config.toml
num_hidden_layers = 16
hidden_size = 256
num_attention_heads = 4
num_key_value_heads = 4
head_dim = 64
intermediate_size = 2048
vocab_size = 8192
hidden_act = "squared_relu"
norm = "layernorm"
norm_place = "pre"
norm_eps = 1e-07
positions = "rope"
rope_theta = 10000.0
rope_fraction = 0.5
qk_norm = true
attn_scale = 0.213
bias = "all"
tie_word_embeddings = "early"
parallel_block = false
extras = ["some layers without attention", "local attention windows", "gated attention", "exclusive self-attention", "value embeddings", "hashed n-gram embeddings", "a smear gate", "an embedding shortcut", "learned residual scales", "skips across layers", "capped logits"]
init = "normal"
init_std_qkv = 0.0456
init_std_o = 0.00806
init_std_up = 0.0456
init_std_down = 0.00285
optimizer = "adam_variant"
learning_rate = 0.00114
beta1 = 0.9
beta2 = 0.95
weight_decay = 0.21
lr_head = 0.0113
warmup_steps = 209
schedule = "wsd"
decay_fraction = 0.738
decay_shape = "pow"
final_lr_fraction = 0.0
batch_tokens = [16384, 32768, 65536]
max_seq_len = 2048
doc_mask = true
train_tokens = 348600000
max_steps = 9937
dataset = "wikipedia_en"
Each number is 500 + 40 x the weight over the matrix's rms, rounded and kept within 0 to 999. Layers, rows and columns count from 0. Numbers have three digits each.

# up: layer 3 MLP up, 2048x256, rms 0.076, rows 381-480, columns 128-191
# down: layer 3 MLP down (transposed), 2048x256, rms 0.0696, rows 381-480, columns 128-191
up381:514498435444533557494517492472480459483486474571525447449473460579516533585436524554564492495506467502474458519480499505413516464591463494511561516536587556465474497449460479493518581421543517
down381:462503526474558513577475492573562509456516397545563518512510469485521492516524532557508434436490461486527465540540448546447507466479527509525524552497494544471488478449484521514491514455499545
up382:493524464432497418420431494518501484499503437486512459491483482572512507550482550503460536482520523505485422523422508506523539574550464533510519519467528555521523540521501436487519581467471500
down382:473398468516459436493485511471546579472545472530451551482503438520459527519529538523558482501512456551451539473534543529493501475513493499478510600478523456473556463568500472467487532456480498
up383:556540444508529490497468425465489496534467431542498413435474474509513575488433522489507482513533483471511491522502497493532508510596492448445462479528490542512518517439434559496543504503469440
down383:423462537539418549478539523498501616474480508531525490516482546441544466463463482486513385562501512449537458525486487519481474516512638458458599565428521503550463521511448490547454449537549522
up384:479496543444508501446469426506472492438513462493467503541477472590532537528551528447393528468451489456448507518431480556521562539438498579483501537513558512487504552432488586506495499507447472
down384:535479495481484501513414586449534393491569431501453530540490438529538450545479512474410521467460511507466487470430546516457575510432528544526481445494491470530493461436426564491484612519441407
up385:562491476509555500535542556508492499528477526556496477518504496519507526550521469527509478466489548463506550522508488503476488497532512521517497464548481587451468486460489483456449529519511529
down385:515459503545499482504516542552529459509529426550505487506517395419422565523563479513541531433468479461540484546501481534465487493496509521573529476552531506447445403472468509488462523493489543
up386:463527528444572480506533494523545501591533510428497573438510538544505476527500420519424481474485462490518461513469471525503495529476490456528429493562506488505504497504503549529493491434417492
down386:506527522474488516598538588486536554580572439473588455414493523482551524506533505597474420477483482503499515551517480539494507372472566446467475504526506500495574470486499508506470490510428472
up387:549500508529520517525522558522515482478542501527442486380479445560520472575457503448505544479620481586460421546410522523561512485561484503531535520485465499505537549520471436522486566467565539
down387:460516494465488454522535485504581557569508453545570493438452407535576463475506490538491508544481576400449509516508514515531521526555516488487508486496487473480499458462495530470509482454538564
up388:476510499539532520433512540472501475532478526445500503477496484521480514527408464497555494498474529554487515497488479476563485467494466552491442496503492554491568539464507456535512581479512512
down388:530537474441526547555507557501485636490537447449543515540546500549497489449554529495489379477484471553476511429541447467484441473552425510529513531485504551514471501497447530477551555495542518
up389:522574508582516513528538559436444494505483622447529564481447548523443525448370526477463483452564524516491528473433549559502530511513556479473448507458447444571502596524583527506416501433490513
down389:602448563470569503468493575481479516518496477450550508538506586472495468539477520543440465446543573556443496455521529542518502456413523522494532489471447436531470546575510489549494416449550457
up390:506476449472482534477468464494469482535512528518494425535508490473516475471532519529528551506500427512439433565429549484538441560508514459529484454514501509555548543471512455559468604476492459
down390:535463482558490513495550483495561537460531529549484448494440471466554539496524520494508502471569482542527403564538533465479524542476467469549521525523516458512554519529490488463519526509448527
up391:483545604557492448510502492466541514543480493550510456434433562489455541457515467468427495479503548517408495546515505494562533459513487585515450530537465417590589494504479493528438486423540507
down391:522506553467435510504501530534494458512514486509419501459541580459535551484582487558491498529536573581470504498496496513616515485504488507555476480442509528442500463483495489521444489534524440
up392:543464510464489506496516531468485491498528529517522468539484441520513550539565476490452518428448487489503590463482553526464512488588494515450516459539423469459476514507476517437499504447498563
down392:465551463516520489469524504489550608478534516529492459507507447503496541511547444530509510529547540482523542532488536464523507468511526474499532512498555494433527524497507506533415469478521517
up393:499520524504455474438483498506557458552519453499508472534447453467527586477543496507499539452482429442581427515480475517465455550472501478526540485496482587513470539510456479516494510580432514
down393:559484563476514523474490509472460473582430475464496462477527547434499622527575482457466534536497492533457464509459502543540439487515497476520560478482486569546474538491472492507453574472499518
up394:513485477471571482450476549582418482518559516548502503449463540514509511461560483505522528460474493500536404445486494517508512526513485499441521520476508483435519576527525534556541469490490570
down394:534584507486527509511425551498478534442543518451525542506461551410463453455525423574521544485504502543538478506510496548498471483472458532443497551504466595392504567480483497511537504507452533
up395:540490448459520498572535479516527482483521521546536512527533477539533609515404531482542555431469516407523517488443498496481478523531438552527621527576464492509526513505534477532507607471497468
down395:463501516425497466506505546468489564512483519540491486490466504429509484519539477516489443548568466524523486526512535525583533506489559539452527542468470530500504534535458505515491511479525468
up396:546510503526497445520459533497416477469495480537503484551465534516514506481533432490442578455444553594407505426486492449582513473539561457544517493522465391426505549527536572581549536506454471
down396:488582488483460515448534485425474520450413529510570548507466483425498506518573452555494528511514509496512509458431486582517493471523499587535475483491442484451448495499478474532485465516502565
up397:557575519472519520559487489517406481482507462507472511554538497516518508516457597386447549461492433501515509480486537473491454485476483422509566468589544486507486483501556408519464507569536443
down397:473520489534601491517526434494501594478538601550520555498482437441556479463539498431492547505451488525483520542514564532495497540489517448458569467533529516486509567501519408589416501548463515
up398:470468531469516513412456502471376465450485541481451496484561454537456588574557503344408455439527425555453458552470524495512505468532508526445471456508543453502458632517480395483385530418504539
down398:469556521577488499485476581451498524450474484496472463557498497479482500497446515509403458414587511497459504443540456546537449523534500498440436448407435519471468488426457576505470493546517475
up399:504525513558441474526472456482498461459493443507539474521568459508481494478409545501490506509445434537502444443463520508523559567482468491540460499498575547515565492500522488524550508534457531
down399:552456504487465510481577514524482523452542480515506514501485490500619554507463415477503596452505479512521535452511510548520589493434465577628449479463467457469543491532518511488458458477576534
up400:534531558519532467507384581461449506529472569475492494536500548489494563556549469457489490476477492542447393556494497459481413453529519489500455467507481419517459514469479386420424468467540461
down400:492483571505532470505470579435459508494470482539502537534477533465436464486529500524449480460539494479449462479460518460508438514489521575562512482508553457506444515494463478481493404474519507
up401:480497517552522488472515503484432504501536463551484447492477510519508509526465509477495498547455469500515456497486466482477483552526547464459515505497543512510486536484584502509548463455432533
down401:477493492520456504475491475525474624475473500561514458499469485472490484517501532519502526546428543491531496528495497466498459461520559522525538515529505537476494500462466530490465541470478478
up402:620538520522586471506476456511444488554469557499447520505428511538500503459509461508449508419477502485515512524452476495418519461439488534462456475561530507484532496470469513539498507434527438
down402:487508491474494484560488464363472558517433546504519458498529494467549470529490577499510522560513556462490533500498491538534487432547551475510468469589582519472465515486463454512469451553511447
up403:539567469518514519557537512480502498445482539446538545535490522511439489532523503480450467486503448527510457433481461500487496592474483492482539509489530519432507509452551534487544489536456481
down403:498501452478497483508535493454551532491499520499525521501480516504563427529501501529493438502471436529501512413466530520477508537525428465504541589476528473446500498518563553501501513496521558
up404:516492450487561542492474426429525476572519489459548557563443512475491509476498515446520511469471493391487459492418510492429637546494472525538461526494497512533559517514504431494446505537462449
down404:481548498566466478473558522482503532484566568479453503621519439476564486485523482495467514520537514492491424573517483501457525560502506471504590545482476539532539554569461524518457505496485541
up405:543512434498450503513499559499492477497517474491569437467545454515487540503543515526534527390541493442555475551463522539469477579491418444480511488514491560452557513586410534532456510586543467
down405:457500512469495461523550465555533430429552511516499466444456512484455407447618437539523472492526526496558526486449484497490512468491506501562425465498479507424541476546485511453500518460511462
up406:486561560482562518437472472476509481471491460499462394481521515609490486491521545455493483507502546524517424491515476484535559535540538505491559608471626507537490527492502499578433535423492467
down406:499434449458471480443417447457544509577459536536474472493580371509499601464471512495556593479514567508439547526521502506413493544553469480492493529488424434554526463535476504574529444546555539
up407:455544441440511496492493516538376490506617520527470483586493470581518520470533489462437534445443563454472546475474522575497486470563483437520556453577487482441433535483453511491549498567484492
down407:479498528500517449472492550540451491454528531548519552481505545469479587458535517485451500472532556462591476484565508499473476466457506420497511523519569474543447501544477443539499496558495493
up408:570502564443512499465439507551441502474559506527471487475495451510514492487557496497479524483511451521509491495481505549535522522455501451494455421468523544451449567516476496583467494431450467
down408:561492482532516497482467467495438593493498478490464488519498510552490516522535546535377458474549489575479533566526470479513475483536454460478535520454540508485467466540468487444534474463518513
up409:505512556525531448458472487454511518516503540442477432565562598547454551468433548502520462526499542523502471513504466460494536537502491518523474511477507474543525512453538457549486507554468507
down409:471496479516519559511438493442480510508490490483461575448581478574512538517540502504528508505472550577487518575518461470483511584530416568498486477439410489488514467515547569499500510472488532
up410:561463406477508476457470450481472491509470542459488426495509504516505491474448461494526470520472524541460513472516520432524533511639508477500467475559438486547459506471562399486561491535529514
down410:491526370529428456516507547591500536509470434558485503512532460483482463453467455525419494522488530465483456497492422543421430512482514472493514489530519398484510505443488485451477447494507468
up411:597494553499503503558491501476501506521490480523501497457492508514508550548452493468558482461524467514533530412499529431566561596524518562560595456491432453474552468498536525532486545476519476
down411:417504515571491516499551492596551508438486472507534535528528478479501500518475452477472544511529455425490459417537493448514499468583563473537486499421529451446490508521502484514534545546580510
up412:543525520537557574485433541532424501617490505451508531496466528527497528455429553518444540502425546496442509516546531516495538448477481514470487415495470444484529517492526461522479485464448580
down412:571583560482493538481492484451450489519527528507513513502421489474512475458549565518532411499492498427493460529514494547453472507526494434518526459500470494513471490518542537502527478473499534
up413:515556489536514516513514473473533511498483566469525417533535468533512495607444493464541533512435479454513539522557521497555542462552447463484496496522485540522495502485554467530492551484518464
down413:492507563560504507507481496470442538466456459521550459482488491475603413531531488472529557525520455493461550471501461527472474469486529496563505519503485503472537482481507504558495512546583482
up414:502516454502464480521453498491571460495495500502521506555510483533510543443522518378466519438539541432488491503426510522485465452620500494460506464575479493483502526498486536450498562541461522
down414:464499595483527564560549538423530478594475496426472501498521432423540517504476512460562502532562455454513534490430464477503546491574536478480546497524466525476523441538469495490581562506453544
up415:494461514505494538440495526523507494483487551437511498480553488460454492569509505442497490451491535492505521524528538461544510533534549491501465514506444491458563518494495464549474505481469505
down415:555462464506505556492525494484504433521487480495498456488524526529481526502492514473566424469502445531492495564467491553489490498535486469547562515508473523476515504575486516434522519550537464
up416:465535499533573477458510499461503487461572490426465489527454448583482466407447504532480550428439512527486547510531480449519470447494498493465433456551600493532546523537473452441456592571492556
down416:418551498505628469469549488477600516447511452482566578509508431500534468493470510590458534486481577512495546508496535440516457454435466480483534476579525492512520525581484467487513551497516515
up417:513521502508527484565509606467453479489505493576458508506488530544448552462445460487409578428465552518508514453526480484490587449509537503504522539512439512575483520452510532494537506492474435
down417:496541539484430426570568569468548507504512515549404529429452489494423560458488462505508523532455558485510448520506452494410479415460517568531474567514484541409541524513428497464544546500486457
up418:518490461501474465479467534462395497519514504533511521486469555522446484513539426500474508543507498503537447467478505513480535600457529515521481546482500494489513570532579532496463504427550503
down418:492568460511439536452510563540491525524468545483477560503542507507480423493565606542489548510496469454532527484477511492529531494536483473561430487426525502435549490562563548501561542467537525
up419:518504516471513505399510487537525496504496446545415505568556543543496495478501481535454519468403556506428508508425558490473537517511526519518506473467437510505515567472526464514502514413499496
down419:447511469485551504473498495468576618429411467523471435513526481510545531546535525521551519538476506471515484527525487529502484497483468479562571488478463488493524537447515503496492487483491508
up420:501477494486492538447426528519445489480551566491435499514602461518500489470485510429459500531404546562492473521476502545475564539489479496499481447487556481598517584576507426533517513520481484
down420:484555456493458509484533513527497589498484495482492520537504444596565503457529516465477475556523497513492470573544542551460584505504481500511474542403554523562430553534520523547528451471529515
up421:486467486466560545476531520514444457528580517540527487445594524507477472486461529516454498580494462547526532476448606488515502536489458425473486441532416489463497492563511445485500540552513482
down421:535489477568580498483442451505520547509526570468590474439477471502575550595453490536449495470464496520508534531532481531490453491491514456495533555569540552534500494577469481512561513552496450
up422:505493524481492569547521529516478455471556488529485457468512475460501477448446570447491498495506544458464476396485505492451503561516519477534537516487479500488551483523472506554446548507568490
down422:508521549517494446523461567520470447482446514521487430479481518451468477446507460469570443513577579483499476508485508535534528488495492489515462534551458443495561480455577525454505520509501486
up423:544466541536517502514459534430443487463477470416456490449575484481506470528489503485507502489515493496472529488573552480513573488541491495480476487450533504473490533459568474535481499472440488
down423:510488475529468503556485522495554556437532481527502529555505438490551495516521533505468503505506509443528519480484488483506510475524516508500523494488505465435477519479537529531480487556525561
up424:467460516546467486531463562406389476553549522461496544545478524523479481459450551507462508497504490575493509471532501490545549577484482570477507453471465486516533501509488482458484495465410527
down424:537509504489481505480533508409434567539489475499509583568522511505455487534518469625459479461524545493482515478528490546473480566528476522467489474466478429482517453527461501520462516519557501
up425:470510439392481552486477490470476482554485464477479535557550529468531547531521528515568550423472497468524503525517488495566521662527451496470535439473481440528458534471566478551517517427421503
down425:507498467535468498549504497489485543467516519497518563529512521536451487492532515459543505494507495466497564519454499471535465502440556491475537586361524558504391467528528507515493401524495514
up426:474505455505531479486528425516542511494501468513474505464535475523500501511472534536513498414495480372407470506504478561464511477521538579467536457508478488472460549469493499541515487504502495
down426:521511516507526499443478489441479530535503542533506472482420501507465437517534489496496482503459446527487481498485525480478456530497471489548428484503526493549515449492506550488493503523501543
up427:517548469561540459527478455407449507437498504534543472448484575515479461549452443501410486517460516450429434429520481467459440494512507540487587483533576451513505566472477479518534498525513521
down427:457493506504457470493480476488387507445526476534454473448438471511474433485517485514463534508472464500480419509447505525490520494523503469534512509544530489518452560558564563517501569516491554
up428:458473510519564474509547412466503479448462598499495541464445534546499516443405485462495521480445514484442519542494508501465484456446536579550453424496611504526599514501515437553481528502431538
down428:398474494540517450519514564544578568403460502477572503516498495469485531474472483569520512435440511475503394519494453524553434524510514481548546468455500520584491533446544463517470536470549480
up429:516526471416545562510427499519483489457531432437409538483565444542521482538435583510430513418503454525518485501523487529468506527490557497453495439530528479452497482409476528522467491503511397
down429:511534482493509505518487542536525468488541486491435544578593505496453433553465473504459503479470429478486539468513469518467525500530537466492543421530500474408504409473509531504391494462486451
up430:474577459490530488428544456452490469566535567435585502490465574515529489488550613490490508526514523514501496504480571498465499459476486518417589477522536493525465482519481442532541461564496514
down430:407527470490551509501468470536481513455479499530518492522445514478568563436543555573474544525533539540501481523450540504484527507464568555473484513491400410472416460484526546503530582481513498
up431:487531567520539506440482450581476480562555482436503509405513516547428530516454521471497458437495590463467497456476513599504477554550516522486425512654515486417505466489451535480567520456541463
down431:504541476534511489533524501494495570535508415467477508494488502479507518452478522527533473433519573484523406503397518492459449570489592494594515522540423516438539457488502460491484486485492464
up432:488539476499513543509485494503496464524505495485482501488495511565464516485501508465512490461503477501492502491479532511512501497507502528473487528524512477522507515517510496515508516499448519
down432:496477478495487503498522511457529515483510490539495483481485498488521485508495503508512498493483529530506492500515557487490495500501501508502542462502523517491499488506481462510468592507522497
up433:535482477482475443520611511524515506514561509485511502473424521495515548466506476453475505488458542480480515490477516497482508549596509547487428443539446537550489492527516475476517508417485477
down433:535451490530467588471485551424496434459553516521553536526529555461515514442447537497513506475574457519441510422483498502471569497490484516513477428534487516517489450471561429555491505426525461
up434:506471522504555527364488449514574481466492498558494535457573540501478523454506532513513566514454491547456485527443564515457561451488519517519564497498523477459535566514552507508580497495511499
down434:519488543558536581437486471535581483504485437568484518468550494430503504527518535447440542525570494534544497462472492500469519499455496529544489527474536458501515551541448474487473543506522491
up435:525510500541535530519457567452477491516538590517519543502544492513516521414499556553472529435546486556566528472538482538467526506489519514471467572464518500482502507591489489479415524499520508
down435:568503538534487483461507584504459549551502510561540529518468593421511450509471552479505491473498522544542557482502467511485492478531527468473479517476470561525466515596501563518494457527521535
up436:502506503486497510491499497493496477502512508525497490492500513508491507503482539458506499481508502498505501503494525451504510505547463528504499499505504490556497497507510489506495513503487514
down436:511497471498460501509508487506474502504494507518503494477496489513517516510497514504505497514497542497485503501496518505506501493462510499519514500489505528486480511531486517497499483502503491
up437:611464467498481497490522510537541443499544460520444473549539500504470482471532522505524531519488563419543535534504560607429453483516443487464521495516485541553436514549571490463452564412499489
down437:571501425469507519481508518496443403535396501530466460505529523500449460546531491531464550590478584436549477522538526564528471566495453507471486449541523480466481487543617423502426502464399592
up438:557536511554572514507504529457453461492507539450477503487528489522508543475542502485445517531487543546556518454506492480528518491540462440543562477552503514489526475559518468577498587488496527
down438:562481499488508481517428543538493501489555491453500582502482541432496448502510468495467480542482458545539512513468539567497538518517492510510515499576543515466454399542523527413544526492543529
up439:566477518447445453519536466520455500464527559459538483455443516645509459524560584508505497516541467450501434511603557541523594557577550522519516508640494432536439472427477467450506492429506465
down439:454487518464466441487542603443559452482522525537498519570519493503524464524500439537577501515503508470537459483544468502529483509465505523502490491527455483529558463545469479500528545464462611
up440:429487459550416492535423562484549488519572485486448538533532518536518587410484545516520500490509540530472430474459489533505455526457485492492545517537538459505494501499508487544544516508521441
down440:534516577505498474464455477510483413534466498493482477470482536464439477500510495460528444455506499538464490513520478444515488512463471512481443517514473514475480431471523478439511517483494516
up441:549546383546508502500505504475434456461460617560584517466528513522484543505459464480444520507554535543499514463511426558594498460442469571510480504514454481467523587450485489541538504537512434
down441:474505483468522436415607498534539469521475539501488485504468482477482582498501406464471475524499479527496508520477525507504467501469507571473468498510467552412486564467475532497512526511358566
up442:550642437394574502502536483455355493456529517486460447542486530542470496403538549468430563493473424509493449523491499503479535504456447513496485437514533471551464505462522427522466470552489378
down442:567530450463502477503520525438438495508446541455484492497560468489555475455480471495499511596563471574569432565580508478478477476457452494464545494505477463499485546552559500470506501576509485
up443:592515503484530489526558460506489502471546500543401487548463544515479513484478503463492524435412470477489454418417456468507535545474503484554493507562452519518498536515500451568516528504507507
down443:518505503467509432503457446493492519462496541518429492568462567481506472478515478521476511463528522518479532496488505490509549456445467465462485540493412519496511488511562478520500510439557531
up444:472510566585507505555441486503461484522501493392486493557506574525517521500416509499495472431538556500517528502483458491527481495535527544476519526514472510492501503530575488534422501541498466
down444:476445487528506439436488599537417388483493486562526514437528548538526550565461511553498463463474494492518512487554390617537552469490511483472414518517501479499473538537447542482485491498531506
up445:410510446486452515466478549430507471494483516506506491526574603544432449527502468514406514441465514510528509448508482517442530537532503503427444563497442491425568524441582574583490537517529455
down445:432589517468507513482524566450597554501519497486451528472493517510415501455472479509449467503499387445485506501474489503460470436469504530448489577506483544503478512495518501534514497495530528
up446:549484501475477532436530521502527470473522485546520415514510465517506512396433526503508572375498523504511517488429485489509467514446489470418483575511517454521527507507544527604474592506463566
down446:523503500511491483464446517507542715493490510500519484511471440430545479532508468517513537523552523498568495502541539570543545435537496503539490496518469451472430499524433522484500519508510461
up447:438526479474460530505524499488484503485522510497488552533496521515463485486472456475489470546528522532518541491508452497492481602484487479531387481522521472509520512529584488520456479458479496
down447:448508508528461555495512500523512500570545517471439505498504515491472482504483511548504489564502469434414528479546540518532526535514551528478482460537527578465497511537478470442479449527488556
up448:589612522463529494403448476475430487509512497439471514487497596493379461515464576549509516462522516490463546522596486456513532529482499500457508496523493437484460550457466514470532527521474485
down448:490532489499529555530477463458494635480552483495487483556541485509465514489494456517440547445548570477413494466518514454511493512533525480481499506484491415464498469526513457472550517448503491
up449:480476543480495501511507466501470490553485513429525476438514486562510505553435454464511498468481524505479511403573511487506510502495457545536537465522478511568563470486472381470504519450522503
down449:526570418552513553525476519518501454560537394464504511465485518545516457485505494527484516359524507494557518489465462544551465452477473510484498452510590515500514503506483539446547589473460542
up450:535506432460523515528409501538480505500541521446484500469500522608485527403449560515403532534424462593536465455501549535506486495518462500494474546537461581518503548564559375486540477501509524
down450:477500542500499553484449507569545573520437554501530510495516509561540555437482556458543515505493441603475558476537495504478477449542452474452476502442514543440506512547486500480548408540518439
up451:468565474546486567541533539450498512556492491515499498449506489547467556546455489523468537513483511522520513525494516530520505571461513518538544557507534491476421497478455536476516486495420468
down451:476490521550496461508481533500452439476525538502516535463489534596508594450472484514519548499483512458490503520531509483491508513557454533501469518461483512522511505521502526497442551490463549
up452:515525525496492501465464501465437489459555561407475523438532490606515533448518585473469590512499470514485485531548499550541579513489544473461515471477458488469459543471519498559505457454463466
down452:511495467502487459516494538400504480519418544516493498447490438476492541498552473462466525533528546469572509518520441555498511455477468528512602525510464470471447572470517463533461450440429515
up453:516490543471551500392495467556539502569568553559549552483535519536453461513543495457468469453467500523489463483482531533443503532451514577511478528502529428580496475458476469490507516478501449
down453:521539526484549481461498461513502550597510484513495429461555515490498484515536459456465454477531533463493460524519486475462511477512577506498527539554509489497461531505595511560575477445483528
up454:545540510534494493497475507493459451436482479426472455499495512559493488569542413511509522470588466479499480447492501453551478487489413484479524455505542516501501515475553440469458476463558507
down454:492412479395481406466519468449465403528526475572556528494421529450494465480463516545453576513482474533491564531544524514597396458494503534447427449518536454555452475568507495486517477479552561
up455:499534600578487525508451473447497508496513530514490512564457492504465499499465534456517479402510521463464508479492444444539438507485505591546507475546485474493567477475585497432493550478572468
down455:445526494570475510532431508435390508495480567588533539515522556514443531469619483560464508441530520475560539493521443500517471448507483568548552489463444461583486535416514640477470511468550482
up456:510512541501472533431558489516544512485475504493498471456479492599440499546518520492470465516447508461460486594504508551480472516529514492490525441525487475590511529501518491501513491501462528
down456:455469489496492525525583472475506621455493503540521486417441529490599491489466480468452425538485486520512547572545551549478486559487472507538548515468495568482555514557528488511518470430500512
up457:507466462508509535476457485540442474494517514477483493471488494477452494550518529482462556559480453407565495414494521450520474460480459423517451545503488515542532552483452491541516530519540509
down457:525495568499460490539489528516567510476477434469515511556465480482455530556478460469512574572458480428545537518460513520522460448410523512499442475526503475503530485396514532512506470507395504
up458:489550491453465487440519427482514493558527533473483478513501465489499518431484510479512512557490542441478472520478492485469548438496528582447492531522491539465437540536443489480488553527514507
down458:534541510503468556510536523463521667501527533497531538545542435481530504557491490543554512526530467487480454539491511467478509457457470516479535537486537531567480510592497566489482546492485474
up459:503534588527461480507481479485431487571518533433460478527532550508483473517416478462475525491568529522456604466577505494573438536481498535427507528534498482483529475498537460476491478430520474
down459:482513466544492444529517489543460614475533474532568453534479525492447485507528531455527474577483474539528510528555560492537489524520500467455552544454517566459483539511503517476496424427524451
up460:451495439501550491481507488536511496461592500520510516508498536521455541509490506547517527448520522454471488503473513453487460583568484488482543538533450535489457495558519534499510522422472475
down460:473426431546487462481491506519505584515510536489495482531558511501522575421510499477487511489506495510447527453515463511421491512508481482444504537491471507465572514519463546537484449508507474
up461:544506428493498617426525456454481490506560522560483489561567490503482454537481530529510469485493511480417517512464498517480528495598436514561579470467421523488458517423519458476476515481474460
down461:509469502444487476495439476538508507436519511530435538537556457432542478507561463584443534556512546493476461485465484441505503480536453526513538493441435465450473560459499480535470487526562431
up462:548522583459553522512538438498534521527491511464536441496497495505477567471438502493524478460515373477449524459534434478566470503504534506495458499505454444521466470533460440521483483491525446
down462:529500511440443546544532482463553608539514509483557483530530516496501501502447485497511483483533430527506574497499511474557491483522549515435531428480443584479513454558506489413482467491553515
up463:464502532552496560475502552446504491473491463429446373457545452506528567500497486526520558459539499461580502467458466442495540429564512547525510565479459493469501487510564486540517528516567422
down463:470530527496458504490452533439568574421478529458487501488536396459554540475544502565555537390531530462548416558493435540474491472471548458436527533477499482558526467459535493561517574517483552
up464:526520539459557471555527460424490508544551516462570517522478470534499564499549458410527471520505476505484450474508498496458394581492538467534547485529564401496518512520475434470527498518547588
down464:470584460429486485496446538459488526536558521483549464473526541512509498512534497539578552580461429480452477487570487505543541527459511453543535454506511485485505535474493535475563488505494493
up465:503503410519520516547509552424397494499497472500536489515517493539507622537437475472469538423498501508442534495471452497498582556492454531479549551465418421492459494461469509497545533405452392
down465:475461474461501556563503490543501518529517579535481517456442469500516507430496497521540467475520515460443516521463429515491487575548421572514486555479411517497485437552466624486448532426508437
up466:434485560545537519500529484523478512494469516527524405458469521527511527468463528515434493474451428531454482463579470494429521484486517541501418496554505445464553552487540455481414479455530556
down466:481479538530455523518529509517471477517505470536487482498515464446484488492550446543508514569448484491488428439488499490518448516565460552577470540413571465562557432462528434561508461437540516
up467:505518474476511492518471407520425482535468492518528543517539512493497549521538567509504549420521482471457547453479475387453575482513566456478546543529424433462485510495461503578530498500465535
down467:477483406528581573486497483455496524521483547506454497482549540464526540442534542505527536450524469531436540560535540498479523486495488498470458488475481553541522547460514518581435507530541472
up468:497486507497453459487331436523406501585514500519475463502573544501399501455526457557548475477475495446466563538449443484446504547625508528447480478507467497531447491490482506482497511430428479
down468:492510466495438455508438474484548573479484546540480431508493513511500510448516422547510441469496472516516566494460520481481523527578451482495509496483423483510494528489492579506461460475483443
up469:576555490547456550445470474435546434582481592481463464521553490520504468549509536472460449444521514434523461483516445515469493502486434516525462530569501463461496528495538423460460578494485443
down469:501474492489495507480540568470541458527546508483508507471570431492526489551465601512519489517532519499483526509495445580418473491517505526491501537578533402451502522491513637436479508482454496
up470:507528398553486525524499521532452508475526491474455428565557525490507491485486502486471534520472510549481487479467451477507556520556488551529502428523448469439540455584392505580475549547490442
down470:464520503515480522523517477535536460533542490466494443511493492461507484488540531479493546526566524615496455504491504508483503466511505543504465425456453474447450461510514506494483614436505499
up471:531512451530429540524533566501469455504554460470525552511544595528498518499490515522470512462469576444457545541544450442389463562484479526418583532509475576607504521598464524471545539508475519
down471:478473541566565474448640544515493471460554505513465549613463435482559497458480516480478528463478565481461568534525473417468460518499494491530582574502455513376491567556477488535528498434516583
up472:473523486411538512462449506490463470508591455460485474468455502539493458440494529529452574479497493520503476432404464533547540548534470495519498465495490540472468497557514475494397486544584529
down472:509538472407515476461509569511503558555549467531553497517502511455519401501506519445517491486493461545454480487535554601582555490517432457537484536489496526533477499499512553512536474518561513
up473:474560548511539540515552502528535481488504492532523479562431566468476503513526554483435501476466466504442487457467514515566513513543510509437507489585498510479501455485420516453445511508489476
down473:535523508565494451462497480482503549468494431498529521543466462435535480465452526538477470516488580459551500455480502579539490484573511528525565487508506459504490494457518477472419456493514450
up474:508512485495491523504502468477472463499486507491498483500489503502496516507493511471476490482481488526497501510501506484499506521497497498493507510513490472534509495509496498489517498482481508
down474:497492502497503488506482492499506512488487489499499498500490489504514493494502502505501501504503500504499496506500505501502512497501502497494514510504492497501499496521481496506500499501503487
up475:455535456514555527505437525499492504461542452465503485458534457612512494447508498496514583391426496453504556502529455541492476530533454508385499486487490543476495464518463545596454514538524554
down475:480528495527429456479550528490498549480530496450533528539509487497471453488486504575489623511488528481503467468432493522491430465475437542549496518510452505487521446488522461430451518498487492
up476:525458427398548514479444507454375497532510460447455437533505455543392512475532497479498485488492590545559574486417522491519476510488488478495499457513514573469489462437510466477423467515484459
down476:448450480486489479539557429536525558443515484424528492505504455484512478524545478474556456457581573579509427542509517595498500550467512489409501514525447522476436421523494459475514421479497451
up477:528495471438483475421442458482504495538470576522511413467466500522456534469434470479489469504496568480497590464572457476517456520529519498473443460560471506586524526453514435482538495435518516
down477:477518463459488560416541550538494419449557564493508504461546561477551480439504488520499488545512512477467455488422522536498442493444519506473525480533469509489523503469495468534510436538500444
up478:468526538521460547484456468500496476505509538502423432514542550497548560454478522480510498524531492455517460508548493429499470480478455568472498549472424497403442554514551439534486487466482408
down478:472502471524494501553518484501458499521429536566450468513487530457503476530505511476485483477543461562451499502507530423513466431514499540582471620495473448503428499515516479550577401447468438
up479:454498516467515519484511522452494486514557506467501497513495543533485566505488471467455495486461478487451480546567514490522580457456506473478496461524488506515482494506555501441422492498526514
down479:543513498424512502535561559440537515505481506495559438485453497494522541494518442503531507561482507398540587468487476469555530405491490444475563503479515489474454515529523517509540482471469505
up480:505522451432545564525539432397534488506488458467412536476487494501495518569431468455465499470394496421500444467502536485489487557544447485539522423499456479567537493458495424556559573478513554
down480:499538484535483454534552477429554552509520522512494515544477550515534477455515405557570462458491575504482466477490469506486474416529448529474472525498465402456508546463512493572538525502520583